Each number is 128 + 24 x the weight over the matrix's rms, rounded and kept within 0 to 255. Layers, rows and columns count from 0. Numbers have three digits each.

# layer 8 MLP gate, 2560x512, rms 0.0675, rows 2227-2335, columns 384-511
122114149100134135145114084127100104129108129119152128110171132139122115127128086111136148133121157045121146120136132162168136124132153102120164123146125135143116115119118114087102135153177078121152134094123123125110126111128162175148106094141107124124085141124140145148137131139108137132130143126142104144156139131138107121133141112146141124096148110133127148143107141086088160116144
106136059148138131143153115143143083180160133104156153147126143128136120140107117096132134103182121114103101143155141100123108123152148109152138126118188136125122179133115170106174127123130094141131082146106130109137125093151112146135136138123162066057136141112090155128094118126118180085153092083134123107131130130102120102131069163135108160106154154141170149106113111125107115139152
162087120091123109134163169154130134178119129157097139122110145118158142165093111116124113141159128128130109148146164082104075136117161088090110153119103134072144163114133117088128117117141116113129123153132157131124152157131129128137155135094136171132149114121116086126103132127109146140129082183126154103116137137117125124127104133115108108113072133111169103130103127134178143136131
146135135136175090149166114118112130154166097119128122111148110148139090166105099122091128117114142163147098169121145115153120183145132122107136136121092170171093168086137146147108135082136136096142119131151127153122127139103131167105127152145144111138139134111135163121157146102159135147132085126167104136166142127104153085142122106147163126151122127144153106125070135153070158101120
095159168104128113054129157158108142129112168125120057142145155170138129120138104132125115139107114135164105131142130128182085157122083143105140103110145102163139104142084107127120114149138150109141113107096099156136144141105092132108107138133111113110159129085125150091143165123097110196098144147097079125177140110162140142098108141080120155096097101078084153133152107105106132097116
143148101125126120152124149121119117204110132077137110122111097118096129129107137136115102139110095136129160135142119122125112118138123157122110113138141106092132135125139135116165102113109196156173113121132111124094141143069108106161141111123132084143089130132101138100104160138122119146136071123167124116145147134165106108121091127146085129104123131083110099114151170169077123127141
133181124163138042111133105141129110096160209108173199108127145100131188148086147117149119131140116117142102152131120144138077145098137092106128109143117125115123162144109116137137111141120110148118121130128125132154125135084134132142122115112142107102140122139106092155088067113092135149135108081133118093134157137137122118141165121145130115155150127126135082133094135104092123134151
124173144109111085125166160152112117114104131126140143103118116146121141154131145094122153093129157144104117130110067124107164163094154132152114113122137163143136151110110110147131129099154122109126091062108139140138102141177144121127126109146103136118148170132123141134133128087132148109141141103155133116112129112094115088131106147129165108116127117164126143153163113138133110101062
139083145155125169149101139153115070143126159100114115114147104123119155171142123125108156162139112173135136142124089174156140132122139116123123167148088173133137147155120125115096144144140117125105107113150141132208099160161101095129090108150158112144092155141101196128164108132119128125124138086102113148122130211123118130146114133124151073185150140102129164137159098145120180139142
090155119100137121114107140114119146141122117137160125097115134146127156110127147128119140125122109095124066094081130106156100131101175152094131139127123122131118128115107142152078127104138138135100121128149149132094135115083117127181146151119105123152129136111127161086110116164130134124129107132135140130158139105087121139141134147110082106116135130117113172108122094130134122118122
090115140115136175113109142123134123108125110128154111140146118115164162115131153140126127149081121110150185128105130112111114125114110159084152134086157116132113163134111156094129126174183123113132105134150126104090142140170163083158120139152144133097117130118122148092139093139111118126123134108105123139120130121155123136100128117133132149132137136091099142132110104164140123112129
126118124132122139071125137176137130128097159100136125122114143136121119093135192099157122121153149096166173157119111113125142146110119138154125091103150118156117156171135145133151146108117124200099119122153148110113132159155137145100204124137164182120101161143152186133151092114181105107094139096130160120128110096120127125179151080131112146119157098133126159153151108109123102147174
147129139130130137109121119106119163098176139123083120130134068128125112119160146097106134118104137096139132137114120107118154122152124104109132115161142162127152119100138156135153162125149136103121120111094145127115174069174115118185128114124108132144124141132134172146107103102130157106134131104139105132092118090110123121132095168079128103141167119148101145130123135098136124152146
128117157147129116073097060159133124128144097100170117150109110114114124143106107162142105138133113111113180142099126130143132137105130129160134126127138141123098094123136123136159144094076139108103145158107122138163091103193118118110126147091173102118118154126144157154090135124132177114171073153147159121128122155121197129147171151124105172113163145135146129165167116128126128137128
121124176145135150079153100127137125177133103147145170124105118128167114082088147135120156135101117144137149146117052123088095154114155170082133109096094163100121082157078163113080134161156114162123165114127144116131150137114130131128155124129185131164184152119153106147108113142132124187118138147175127148121108078148113107109152105160104138103117103117155140095113111142110087104123
105131101147187145102109157126134135086118127159129118119139095161181139154132066122113147143103135099134089157135141127139102071108114110167170129096163153101121127094122148105123100113099124113125122139126156171176109136126130192094117103112134153135156113139180161124098151113108112112100102118101161137140116104112082121123127082123143143117105071141133126155128122116144096114129
143137107107099130125148111165101119109106116153138113102108135157151123111144104146130149140144157091116139156137137110113175125133161104103108084101163174118151135134155149122119183157104118148101121138151149116139093125135151154109148103141112162178122151122149098166127175110144140130134107134136143129141143114114111113113159094155150078140118100183117154154119150162179148118145
160113123163133119121150133137135101116116152124122138136175117142102127135121121118138138132119149095135101137114107105085159125192097121124112136127131162173095132118119126153074139160123097132131121094119107133189115112134137098145149140110094147137117158106133151108113146140131139130122114117153160111117137159117126114108107139133110124113105136112118153190152105179147122124132
132155042158136148078157081135117065129097115108126161108145129132118117172135149109082155189120120080135084155187177120079087091142105106105130117095128123115131143095106127122134158154144132112127170112128188140137120143153145157142134161135111135128133147133125137166153129082149148117141099137131145146103147105146136158129141136156148125132133136132091129147135129130096145107183
130136163125101134092133118105167137089146106169126159109136139100123101085148102180105108158112180132153149099112090105131152120135164166169124117115141158126122079124131110122128121125175156096152145112109059127122127104128088130143110088156148140156136117090142108112132084083122134135170085108098145158147144092132095154058114108088132155131122111120126148123142073148167109161137
124136107129145115128149143124143126150120113132133133163131117172110091134143136106150132128092112113083106110157140146183122130152167102149138134108151135158090117134099166123141110150171096089157152122147168073139083157122099097083154106150112092128126117141139131141143123123144142130121112117187143110125119124164121107178153149141118148087164089144133115183118123157111186106138
110086148117094146121138147117176109167135122115137169122067147139121138103126121142132141126095113139114160128144122136118099105093092139123121157154101130158121093117159104150139117149157132141137140156137103146129075151135157117118152164145102114092089129124150146175132142103149130141125128107113136140092108113141106139142121123141125122155158110122107126176163140080145108092110
121150148143143165106146091131153128128156132155151101125111118183118138091163107071080161104122134086118128122111132117088134124115107098103128122082096162132176112100153151155141168126135129155106099135112168147113103109141166123127165129130144121138151182118109120073170159141127079124170119147111163128157144121109152105120108149102157139090106130117126131135106105179140089155099
123142127153164196097147124096154139167098127156137179148070123116129115090120153099139115121112095092137084183150144132112137123164133138144107119135125092086141151139127140110147145123127152140145174093088129114160130113134125145113132131125158134117149111126121156134109108101164128136076107142119095159152145103131143174104119134069091125115069129107123103128142138106101108140100
157097121121123157119064117134127134111151131145129151143085151086123107137088092072066120160141131122134075132131130122153129122141125121133111103176150148130119111191152109097133148105128100123104127132109102092132097162160130151165180124124116129146149164159136145128125152129172126135109106138161142127137156122148134177108106099146089153126146139063119122118142131110159130073068
113148129122158107138097102109122105143119113107091150189120132101099099127093169123125134102070134091146121110137164110087139162111152159167119146139079142141159171126155165154141134135171122119116190117145138117125140150183145149141109148115195112158137096182102073091105126097147135149128139102143124124122166130114176098177153143151146140158131117147093158123105136130117105073132
149144105146140160155089104104135168148147175086086157116102140161109165122095132099108136151111155156172128152128104116136131112137154140146123140105117148120135141145146126091105126099154114107157150111120153104129130140124102147152084106154086132125152079140119154115151103123131146114126149164168193125078123101112165095122125131131103087125135114141134112164170114162177137137183
080100131123085148105088104132111126154089117125127134134145174170123112143077128106133098174075147185134120151115094125095160168113159107143152160082116086171090087154120126121115092101146097119112121147153100120150153116174185131104107126081128146155107105128090186135104171123116116143119102131125160153128135107113155131110126094137088095145108090155153135098114150146158120161148
172128113115122125138120133139107100115122156107119151162122158134126131145145115128118125162138146118123120108134138139149151106154099092088030113166158140099080097117150145127077116075133136133148115137133116131113113149137135087114118109111131169115148144131135132103143130097165166110108112091108118101145122183136158120110122107157131152145096125150105131158091136168190124150106
141157127143129103090075103107130113140157153124130134084186127130157135115107131150124156153118171106113114144120111129121101162127096119139115134107131161186134119148121117126136101113142137152099117152135154147165124133128103120134110128126093113121136145124114118153125135093133126112132123093122115137151128077130151151157088121111136128129137125131095174102132104119118146138099
134129133160150148135121113123136114186115105134126116151147164151109143133113139130121136120122068117124158164073173092113171107150121105139103125117136126150107149160148144113133105090102134145096101127085145143126140101154136097086120126137141142099165124093114163112160130138164148154132098092125127122111142144157126152143121140148103094141144099157130130138115154140142142115123
111157119107107115107091148168165090135131116131163127138139137146159104192147093136140144116105119121119100174165138185137106179133162112124119105120077125154129149110134132116141122140083112156144162107166138102092154136143134092111094187116153127125106120125172136080123135137117128159102139119131119145126107135168118159149139094108128135120095123108111112131145154077127152142095
144144124104148147139114172111108137106104112113115108083132164108170122155111129163100172113078117163151109139130120117125168099132130106105129106140178116113128164151098139103195143149146119147111150113126101153101153083112142173114137112103091118181090140132130159132110132137129148127147142194105151088146124152173128141157155144123128102158131123142129133140140137145113124125061
109124104122127151110125122130142151118122119120133105156121117088138105107111081113141103131153110107116138151116150140149090114115112109101218094102137085133134120100105156131133130105158128119174103159140133124130126137131118115091109139092134124116159122129142128127101123148201154116149142121114156086175097141160151145088136118104110114099119108155129160114099059096115126062108
139114118123112103128084079147135098096112121118070125098115115178086112107117137099127150145138148106096088133114152133051134090087171094125157101118121174137116135112146147138105096141141144096115123133170124099098130142118137117156131127155120136185177140129149131146153115109100153153149140137146140148167164119130164184084117134139156156049133085129140092134141148125125117126135
164141098118100118135156137140132115155108146119113139122124146171150109138109123138151161142106106123120133101132142135152134088127109125175116171153136122123112149184145120117136113129135138137140153105113144092167087114113130151104164111095103140179124145108127181149183111117157107142122100136129142135098146146139137144114130112149169125097128090127138115111113149129125180140148
134116178176114129108161146110117140139108107146124100159122145127147188132104152127113159123094105144133177161076145176132140104132144137146139137154145106125087149110110125100158109113176128155134166123101094131157153095117122139131115109128125123094116113145114115098127148113119164125087169132141118086102153138167161158163130144086171103154130139142104163133126115176085145107152
127125129136112145115117132120108096131123097097144088122153131131129129123150143104145133113130077085106141132152104129105143125065131138146122140133142148143121130139122110158169155108103125084113165120086177167132140134138131166122129140088150126129112139143147137119157127140125131118136172126144162140169141151094042113102118157159069120117103133173168133148154151143134134156145
105135126130112130164139107119117141136078111127091154132139167133147128152141166101131136083142146129061145187157137110150100162151133102166118148131127125132122113087083160140159111109092137097165161097114121135138120084198102132116136131118144124117110173113133175084165169127112098120118112154121122131142109131167158078113143114154129108123090102151099079169138135117148128153130
091131088120159111161126082129162146163139096136133104129094070125141142140130080127105151092102112159156152136142156143138166114118102113097161136150138103137113140145138103144132137121150158129113132135148062090151132110120156086148135128126142127130146141125094141124129147119129124143112148167121155137119118189122104157110072121112137165113127123160144089119098122151118120145137
158116116122096113133146145085064122137150167127141092154112124134114122067155103085113134125138152139103138108143117104142126161095111207186100149106129141102116111135110143152175110149102165077121166092131110157132137076150101132116124118136146121175134135158117159163143109117148148135143163120130145100150102124173079162115109081149107129146107116152118150130110174131138131143121
123150108146125119117144107122152130097086101151150134112123139115124148122116160178159103154105160155110112105122123100156088116120083154118180140145157123141155176132104142146142159096140108156118095142144137151137165139129136129164130133127165145156146139114164130103169124072148140137174107179192127125169143131090146109147106181114143118167122163167108146129129125123145152171140
111064138115104124100126121124126133143110181162146128137136141192122118101107172112149099142136160112122133124084149130126123151164176150130141130139149121118099151158156145130134127091147156152133151111141113122093110100098084119132123111145138112122095110114149126084107147113146114130159119121151102120157140053108113135098118109157139137134107092175131106094138128141095138101073
159121168115108160110135130183147133112130126125115133123139142089076138073150083201129123081130090152148123142128123196128119156102151108109141117132159140138100114136145085108123121153157114145114131116129116172162141136156148072128159146098094132133137120146121160148173136108131143090101071151139179062101112091115138108083096168110149114160144123103095142142125160153101136111154
121099139175102139112150162102130087098112144081178145125127100139141120090127097089116119105115151145150101138139117147124116127112123154132127134124111066109106140113147124109145128129132131158101163174187102090106149110145126115112131126102112144116129135116138157159138148089175155150112111143108151118177166141111097118117107166142131117121152162103199126101157162140168120144113
100180113103126164075170086106138113078122143133119114098132080147130108133129145100111115112145152098178113093122082135118097154129151141128138177119100087116147142142153142117129120109096135136117136172087138076133134110098087137125129161118127130121111144130136126147132130106121135133141103100103154097109110144162111109148118152119168104192130122132195114079059166171085109126117
143142117136129129139099141105124128123117107152131129108133103137116128121088133152105124117140130126137121127129118075135131135136122146119140116146133126145164095144122106125157110087150090128144128128105135148152135143145153109122118122123114144129098126161124173156147144129097143134131111105121109134171137104161129078093116115094095138120105110143123139116156125149134124171122
090166142142125096130125150148175121136102123135133082134122116130123145140180143138146165175149173162104114145150097135106101153152136137142104105141129133165132150113095121112130118152134172163163123132144142100156158151145170118144081120092156151135138112128157075146135137112136172096141096106167177077144121081081146120090115127122131177101121172109115128140151120157142142125111
090134118115108140070121119121096136141130129094126141169118093139108097097130144117120111155121130165113160155098103104144138176139113048120151123128115102131161113123109105178183118085134132130143108092167157143124126164154115093075141144124123139129134102084156115114137101118114129108126118128156097124147145114139128140113171109192086169108188087151094127119156114146145145145124
107120144098126143118102156137153102156093141096120100097147087161124171111108144125111140164086145130140101158125099125159116129129132120140114107112146136131084048126122116153143151132147108114184119129140131134141113134136129135110141212077123137137143129156157147114121142102136116118092102159095130086148163145123147143120116126216120121173138133105121119132154119132110155151163
151155149133140081121159117163129106128181140114102130144143139139128076145147101130164144144095110099114129158164088081127166130153123096124130097093104133117125146138145116121129129099105156106137154132156110103162132131119142154149098128110088132154131103109102102170143113093134139154153113166114153144158115116135129146124151117072181122123183109099135125106137162143067091132153
191103118086138151143137083092160124122141138123102122117100141104125147108136092128149096106066113160128133137140128071092161137114089126102120086174137150132156129110147125108092086103105090171081119137124168123111158166160153147116133111084115145164169132121101124191102063165069132146141109140083160144112141121093119119146147104089114135115175138087164169138134136155106093106106
141091125123143095144148129113086171150137132118119110104105129108083154083108164117132079156123131124136128144103134118125153134102127120121152098127118153122138118136155144129087149133131124114139144126103132129103133115149149146109148134140184169140100105113130110138119149115122132080124124083153102149151183142162149107151097106107132125153112149106096138110169112136108067142110
102122116101154150102161116117127147101092125110162102124120098108193109118143146127137138127105113132121136191122123104097155181169123114151117148066148156130155152161167139092098158142109137094187128157159140135148098137150095115130132104152153124094136127130168124134055165089137134127093088082141152133116129121124130096149139170129105135106104104150174126132144121136107154099115
153093092142157128107135148152099120124128106127136106132131123145099135100175121076124123124152153061139155112133107161119133135173136092111140132084109073098091134117131118097143162079129088127139103165093133113116119139131117099149126184137139119157128154119151113106160104140136096187131167163146108128090143097139142100105136111144086150122197125114101141128098117122121112204119
129122099148112134084140124101099129100145161137133101119144165125172132088111125157068151134094126158102154096098143136133094085124101142124157060124096117108159139127179128163149142140156118089075088139135136172114131119123143126171111087123121147156139135133125164119160115095143129120134107107125097113110143135081133106137130161145133141087052133165130163158089118120166101099063
117108136126152132108165135151135117089095120147147141137123109118140125113143137110137114102129111063086132161166113130096164116130096123124134126160142135107120171140135122102137080123140111143122107137116146102142138114101164069136161153095122109098131157117108103095120170134135108104090134148147131092118115112183159115090131144134134132124129159124125119133168143100113134138112
104160146143115129142178112160132129139131110139192129109160115144125140120156140147137128116159116112169134131120103118119146094151084089122132112134133138160102160124126127096142078132105118160085143145121137126120121134175094143140144175122147144130122122111128121120094136111142102165120117131125150132088116166104116121149131131120142099109135120140122150120184109129141162145113
133137131116126117145095092117150132116127135118148145144114136106112116123114106148142096155127149087122157096103117152102155117128105129100150083149095113142142139128142093134149115139137138117140149084102106132133085151152147110160123111118155132111151131102147133143127072127131086101130152132128121085146134121126140104130159143122114129141132141124106145090119140133163170136158
165102173097120166079151116138094092105139103120096168158099129132117113138091124141143127137176107119130090106117134130142128137131137104134156080149164107103062165134121109162143138162175113131106092129108157126118100114146127134140078139111144132143151104080148108123086077143111164122135132125082125132121119134155138163140145131152142105113126142152082128122115150134144162151107
114148127156131137160128133140113086139130092158130123098127155158118133133123128144141161128090150152157147124107149108113078116127130115149105121128117100139103160138092150097118145134099185161131105148167122135156104161084140091135138106070142139059163118135128122177129104119122120098100099190117096069074109128150091102174133146144146085132135121123128130111176126147155154132120
132104152127167097092147110132142146153130107065121132138117122112129156123125123140137127104158132157092092081137137076147154137174099133131125138116109135138101124127131119176143120107104179130119152159111108142127093149095129158122135112110086125135136092138179166104119139111120064098061120134163100095127153123152095129124165123133134140141138139153149095136166140135101126139094
141155134127145157106154145128089124085132131139097132119086131094150101141108125120080139152074115101165124171106147148135110165128120114104099137119153144170161147119175137103162095116105128080100143072145114129102147134120132125141108121088069146100106129148142141127152136115088107131118120088154125173146130135102102146101099112135120164130092113173135134106137070115144099134128
151153141167111146083139100083139117150084099129137147084156122168112126082128121167123094096117077106124156156136123122117116160097144110161116125107124151125105133113147118177115106127120132181103156117102119118136136143119109140141115141170124126174115135120120101119154103079100128115135175107127136104131119119139142125147119132126149144108144105138146094148154091109073140084121
109158127146178172110074101123155117119120091122150135050122113145105111109119142133127136167151127129108158129094125093142145113113123144131092083155132133127108123135145158103120120096108108103111124155117129148090169142109064154202154152100105160168167143104101104127120143164110110081118130104106121100144099089164106108160103099157133135153121105134092124123156151131131084097166
110172152095130172148126114137124111136149140119121130130101128154129104155103121125083122077144154077090110147114128115147127176086138123113141121142150099137095128149110117121137134098115122165092115135160103135124121171108141097144192137126144124090114171147116127112113129158097120125117157102130130100157113153145098140142120154121103144181152112141124123101130087133114185098122
175150096072083114138174121141109160151124106135169146184135147124133136103178104117119142111099112123130080165120091102136120180108115106145096103118151113096168141124139116122133098109199148106153152134126110133110154137133111114121145130123152121161135163119153153137116158073117149091136125118174136147128133135103115142154147157126129106123151098132117129126130153122124143165153
103175146115111124145104102144139134132152131122145133080105120139099110107127121093128161119141164125109117119144156145194091142113133124133141155126118087134161142159066156138106154160136056124089165102106104144133152104148125120128173140135102129106111151116140139145153143138157181122150152139128119103126140150131148151132088130117141136109139126112132116109124089164161136164095
179156100150134190135115087188101176136155146118114139073126124140052137095126146137135140105138097128141088105138133155161131160094125156143115041095137114126138122124144148082110142078117148150098130119137126120162133127132130145114102177121153139102112100102138094138151131130122132114117076143153157099158083097139106111108109150132116122144149137130091120082172121188142108116154
130113204099122172154081149098145099135103162122125099154126165177166130180112116176108109161117116136132109122140123118138083114148114173153129154131145124145084129143111150107164102102101160219145157176071144096125114156123120115058112111146099138118111097138129102146112159153123141136166155116148139123164125147126115109118109139157146172146091141092161166125165130114128100146122
124146131160124118109177115152135107125095120154121096117144156172133118096176137117121115087120125145171127123097139086116119133108155140163099111144142146095100123132151137118162129098157131098131139141096129139106146125142158156132137120136112109116145136127117133079102163106148123100150118111120182125152123110129129064124104130157143142148122140138110147156102134150095103091142
117100120148145126124124170085095129105081175108136141140097112131137124118144100086126187120136119173113105131138144106125157128117152098099131110113157121145090116112121133138144150143123129117119107111098123123143152115115142143113113140131099105143116125149136179107131131066123118129140103123114110135145098173118114127157109139133092163158160114125178113142167115142141096117143
132069106091090145087099156119104162123098135086167096124134119138154129137147092104169167132109132133156091074144105151108118130123147113161122142110124122134119155099140142134091125108139139152072162163121127131114131143111132124118155141143131134121142119082110190181106097119129129148133137143089137115142123116123110132136127079117137116132158129122140139154121116132115106140144
095157132128120154106136101154113164123108112121133138078131144137105125131165120113144127117131125096138145143093067144117111092103119166125134130166123121160110078123149122139133138122101152094150114157132121114135143126154105184114098117104106149161090146152131103169129176123144149137135147133119107133109142148095127124109127116099135122117183114145109127120109152123149131125113
163166115119161155136169131183147132136099111112113145132093129104097142145087148104128137108137141124136142133149135127129112126149106152179158109128096144179151152107118130128165095144114116105094147151113117131112144101133115151137118151125119159116105118144165152099113165143123144182107092122112150117103170100221166153141095156102134170137117140108106156149143136137110118123121
127127103143158171096125146181096157158138120151126117142145129153165124125097162129101148129123097139127115103176103148118126086123126129122141144123138116119075148093114074140141132112069092163128120142138100153095133103110111093106130107131174131136165111096110119095145122127172119117126110137136100154154170097142118116144155162120146056117106121119134148123158106081119068113132
148090107148136139104097154121125108096071118096190100128127149123125111147106109131123172089135136109110130136132124187126143095127117118103123162139149110153157148094151110114130141095143129150104124134162094146148099134109147122139159098146144138111144175118149147109130128132112147105148124114143123065132114124123132098125114106165106106114151135169098155117135090185177142118113
169120151130161114148164157147136097090060121123148130142143111100113107138126120122147122087093161124155130126093157156165113142119178159166167109105156098083106166105103129105130133109135155127126112114123124145094123137136119138168135077134120138097120102167093152130096142141129078130158114159143111117141154128126154115153172155152140133126098112134161129082100119147145140095112
143127135126087174125076092148135123162106111164090144120142129127095149146122126111123137143160119130101123116092149141167129116133155090152201169163162153114129108115120138184133125128097083123139110097148147137103099111159088101160082108143127134132146123131091111105128073130153137129121157101151127108158104122122137102151104130124128142162145152126146127131151122103134149156142
131119116190129138126103137139150103186131097134110124146101117116163132125135105114100107176183177140157107163170131152180104163185155103101117125119166128121123135129132118121166104132115182103104112126155104138144111103114123133151095157126136139172149116116107129130119128101147123185175124117152149118113126102107119114171084183134111162124106126120162094122157149143089180129135
110115093147156158124075170096165133116150146117131115129106129120153147085159149158115092122132137112171120135097132108111103104148167134175161102100136107154131081082135105157169102137135110117103107153145133111144138154131147145155071084108122146107143096100142129078160152114124125132153122117129141118106104178111093118169066164157145106143159131142153112104126146093114153121139
096141132126125128132109139161116125161112136084142158090110136163184128150125112116113168124144134143114161126149150141145111121113113101100139140136163112111079147126143145118107120101161143129104137120142082118190136163114131165155143157150102112114166197117083122130137151128134093123135162163120128117080135090119165111145101139122134124158131128117134122117121119148136153151107
121096179137149113098113139123119122167140110125125127114134125140145133105121148148139161111136109121137064155141153085076129114065115103139120134092135111153118166123095146150129146122115074121065146120163120123120124085165119136115180117129099103129136135143107128138142159097151127099138149104118118118138118112131151099094075093126121124156172124093112138192155133103133133155132
145153122117140084102121127125104077124135137145134129147107126133074143125105131109159111144117112148157137135085152131112158103171104164103151127107180094141139163127115122146102115131136129111126171076118141076133140122086158133131148134138114132113105122131117124108135144107132100106135116129128107142126120163088175087129121140165119131149121133124124165109121127155116091109111
135135138117137129081126100162110112172129122121119116104142116115144121129122123179131109168110150109102160147154111146120138110122124094098104089080076083149118120135114136145135175142101122103066078137130120137141152084127123164140172101168134186119115151108162166159110149135104122101118119109125105100120125065117128126140135137124113185202095113088126154098146109131143119131122
115123121129151136082140109109107116134134160079181102122131153108130102092131179127090124167163142151103179160114091133119111119116122116115135154116109116165131117139118075133099102104108128097142127112102135124156143131163125127127107123104115112113052135127070106159138173094092082122156143144102136090141123117158123128123065096114120163165172145110155095160129145117128110148112
110104114099096176106125125080112131112141127160146170138131133120143120072091141108165102139135115112149139133156127092123145135108123070131120137116083121111131145152114093124132151140144098113135156138189106148110147122170116118091130115139116120112156070144140148086127109103137137086138129126120149099092124088119108128118164114136101109100143116151154119131099115151144150103108
133101111085176143126124108110164102151142130140143087132130142077121163133166122129145111129135170089152143107184122108121108127120140110140144135123124137130185108156090134146140139129153107113137132126127130129126131147137117159064126113098131125086169113136120106116116115109141121109157133055133121135142126119148136140134131145117130114056164104170107164128132075119144114135148
148148101115113116106128106129126119077133144105132110133153132143141134135095097099119156106127114112125150163123108146134119108114134121108124139132101105142136116136094108120125158091166109112091154146151126119122094119127070167148104123200155103144093165070116124126112131092110113083141121104114117122153159128098115163157127117149085142145145112129077135122124129144086191116148
147111123114151134146144178113143101167154086088141168107130132085128144140128121096140108175134103125129121146140137134159133142125117143129123172110140097125110138179112117107099168088095118109197120141097165122131130121096126139098137144101147091138134146088139199115141120143143131142122097156105117120161123127137139112107078132058137153126168143166140157149122127138113150148186
135093114118137135135097127138168138131153138111133164150143095119150126101081136118101120115153129102130151110133100105102094090132126124131141099144160176095118128131114107123119121134161119186133147112130170145113126110146128168083141103135146102141157143081155173161098110106103145091132136119125115134152121099178122108132153129121151130132093186120109117124124160162109154107128
100092138154144155150130104062162137107129134117125129175176130119148157168161143083153173118079072129116093123135105123133159125111114102143132083154117168091097128115141145118135147144135151170148118082139174144118120124135117105139107114118128137156163098098111120117085159102161139144121156112127154137103131123123163077164163136162135132097120148167095128159127135095151129151103
155129147086122151118155140120126088150158122123117094128109161179128118142126149130135080092129094107114135150132135121160130152101106111120130140156138126105093134102100123126124118107107128114140130132145099133089118135144118150124120130100119118119083146167147132138128135098110121126134100106133140146145142127155113106097089122144097116145136127124137151132114115108077115181127
107112153153163143156066129118138108120127109122122130128122084201131148111110144088141137143143113123134140160143100076102190084089159128145152122092163159169115097116141112158158148170140131150114125125120126155140144130130147075132148120108157135126096159112139114165135166127112133157116194102107128116130175157163097129145117171092103176124088119105143145140156125167125198099138
136161117114097090130115160163120115087147118133135124154122131131113115112116114151159087137146122111137117125123138102145133151099168110126083118148139101157102140152157136155136128125161137104139120129107089103111145113087139164170145107135132172119131163141103124130166155116142132140114124171107076157113143109157151132125128124071119163146166114110132134118117111137150135150146
113175131148165143124099128123153110147153128112121121102147112136147133119086143166133152142132101101108144139101133099116133116146146127096135146102121131133133117129157125116124129122107128150150114136121165114098141147115111139133099122114116169150135162121133156105132164095101166108122147158133123100116105135200158122156153125149140145110144114086123078111122136142117144094102
094120132137172188115135145155093135109129154183137100091131168116119104124151112072141120119130146136149135122130078112126129120129123174136117143097097162129125114117065152158138141169105107148074092137158157106125089174134152088135107125092149135121153128129110094144097124164146112112119132096107132136130099101133128099122115116131148086101135137070152141128088109099135167101103
134105122074146100137131157142141126122135101151143089172139162077133101143113161134084126114124145091121119127106155182158133116147126100120129087113162099131091093103157124103123165125155089102082175124120114135088148051097136102142148101172121123157147180157139124126162124124156129106120118129116135103132131167109148113149134132143115141096106123183131121117131158140153115127099
147105125119144137130129141162121112148131096106151112124154128136150123141106177139130154109136152111148119117177092074119129110157147098117139122144141136135158088162127110158163128152145100150080124106151144119135189134084099134132172070144159154119119156093151144129166102121124112097104125126132116127131153137149125178124121104149142139102102138111121150155154152168134165133102
161132132133140130109151101149164136099094147148119138121127140138115118120099138116145119105126176119158118129124092146138161134142128162118124145082157094175141132115135130138078139134149154126137124189119137131139094118138134115127124130132102145121124120130136113081128156133124118112126132109141153120141101158131147138116149189099156103167140130157134105094148145109102131125139
116131111124132110114156122127131137125143161093136124135113153122146131119168121122109124154146110149147107108159136128127150183131144101131133142149141125162088141131128175162103140087145081109140142103120131121171121107207144162128094152119112144187126139170151103130108159134097091098144149119109127112102156124124122137102118105158119143169124098116137088124123108136182095146125
121152135086078128106161135138152114160064149112088097130100143112131136115122108135102128154155133130125136152150081083130195125116157121114107100110121100137073151152149149199118175115130085154146124140154148108120144142106137133112100156164168132151111078098158162114152105147084137129129121133136133178129086083108100139127173132094127118183120089108089105147171132123140165127109
139134126128126183133182125107132161108108126089121153147099112108145104135169165091133159119093145134153153142097159143104093126139153158131136080107155134145127136072135119177128101131119145172160144164083123101141132139119099139118155156129120160153136135134118117141112057111079123146109142152112136098162121154135146137142141097134103139080116167113146097112109112155128117137123
095158117110127138129139128115108132121128120128098114136109132145087093126195111135120116163140146099096134112114118102148130115122135147152102127119127126109127171156108166160128081151162122115135153130137109163119141127148113127170147146085097133138118160140131084174151137107128137172141150107171133165124121135123102137128099101125087107110139115142118125114120128118105101105098
133143153132140116114108173142159112155118138150155131136141133103073138119092104106097078095141176088156130137136105121102111145088148156185154147113125093150157091130129124158100123113141148163169092106107090136172122157122152144149128158142134127110180148120090137102153113129137143166129169119112123098115067124119098132132127114101125085143141142097112126126105148160159167160110
102083101154126165133148132126156133094075125082142158148122147116108134118163129112100168114132118187129167189134131153090123151121164141167104157124121144114128114146135160159088135155099086172095125135111126123111129101106117154144086134162091104145147108176138109128095141105137159127137138105130127152144203107160152141111158129114118157159167156115102097116107119150113128123132
153156132143167146148155135134072093109127134128139080151131149089158115135149147150112108169097169099116163147092140094085100123114092100140115129179195134108129084140110106112106156128152130166132161188164136134111157136157146154130122109135164079127078140150142164154146109182174118117081117140098102141144150166119134154138119129138106145145127121084143114132140080103107146109107
114102107123178153109136125105132128159124170132156109150132117123117158130138145167153148090142119182102112155129140134121094121105153140143114153133093132146123101128129080107127111120156105106133133117154101128133172080090150127135134120153146105116196141145155130106107102131118123122105091169119175162106106162112138111115161100160089093137119117134111123145166080120098143095113
131169102102114125091117143110124153132156107105136119143129133086118149127131110126143112131112137144105121128122124139153112141140153138162144147137118164131148084139110117123142108131120117155082144120133117116102144182131088148118133150093191152113162118111053077128158119130129088112119095158149085078100127130086130176121140117126122115150136126136141144137100109126122135104136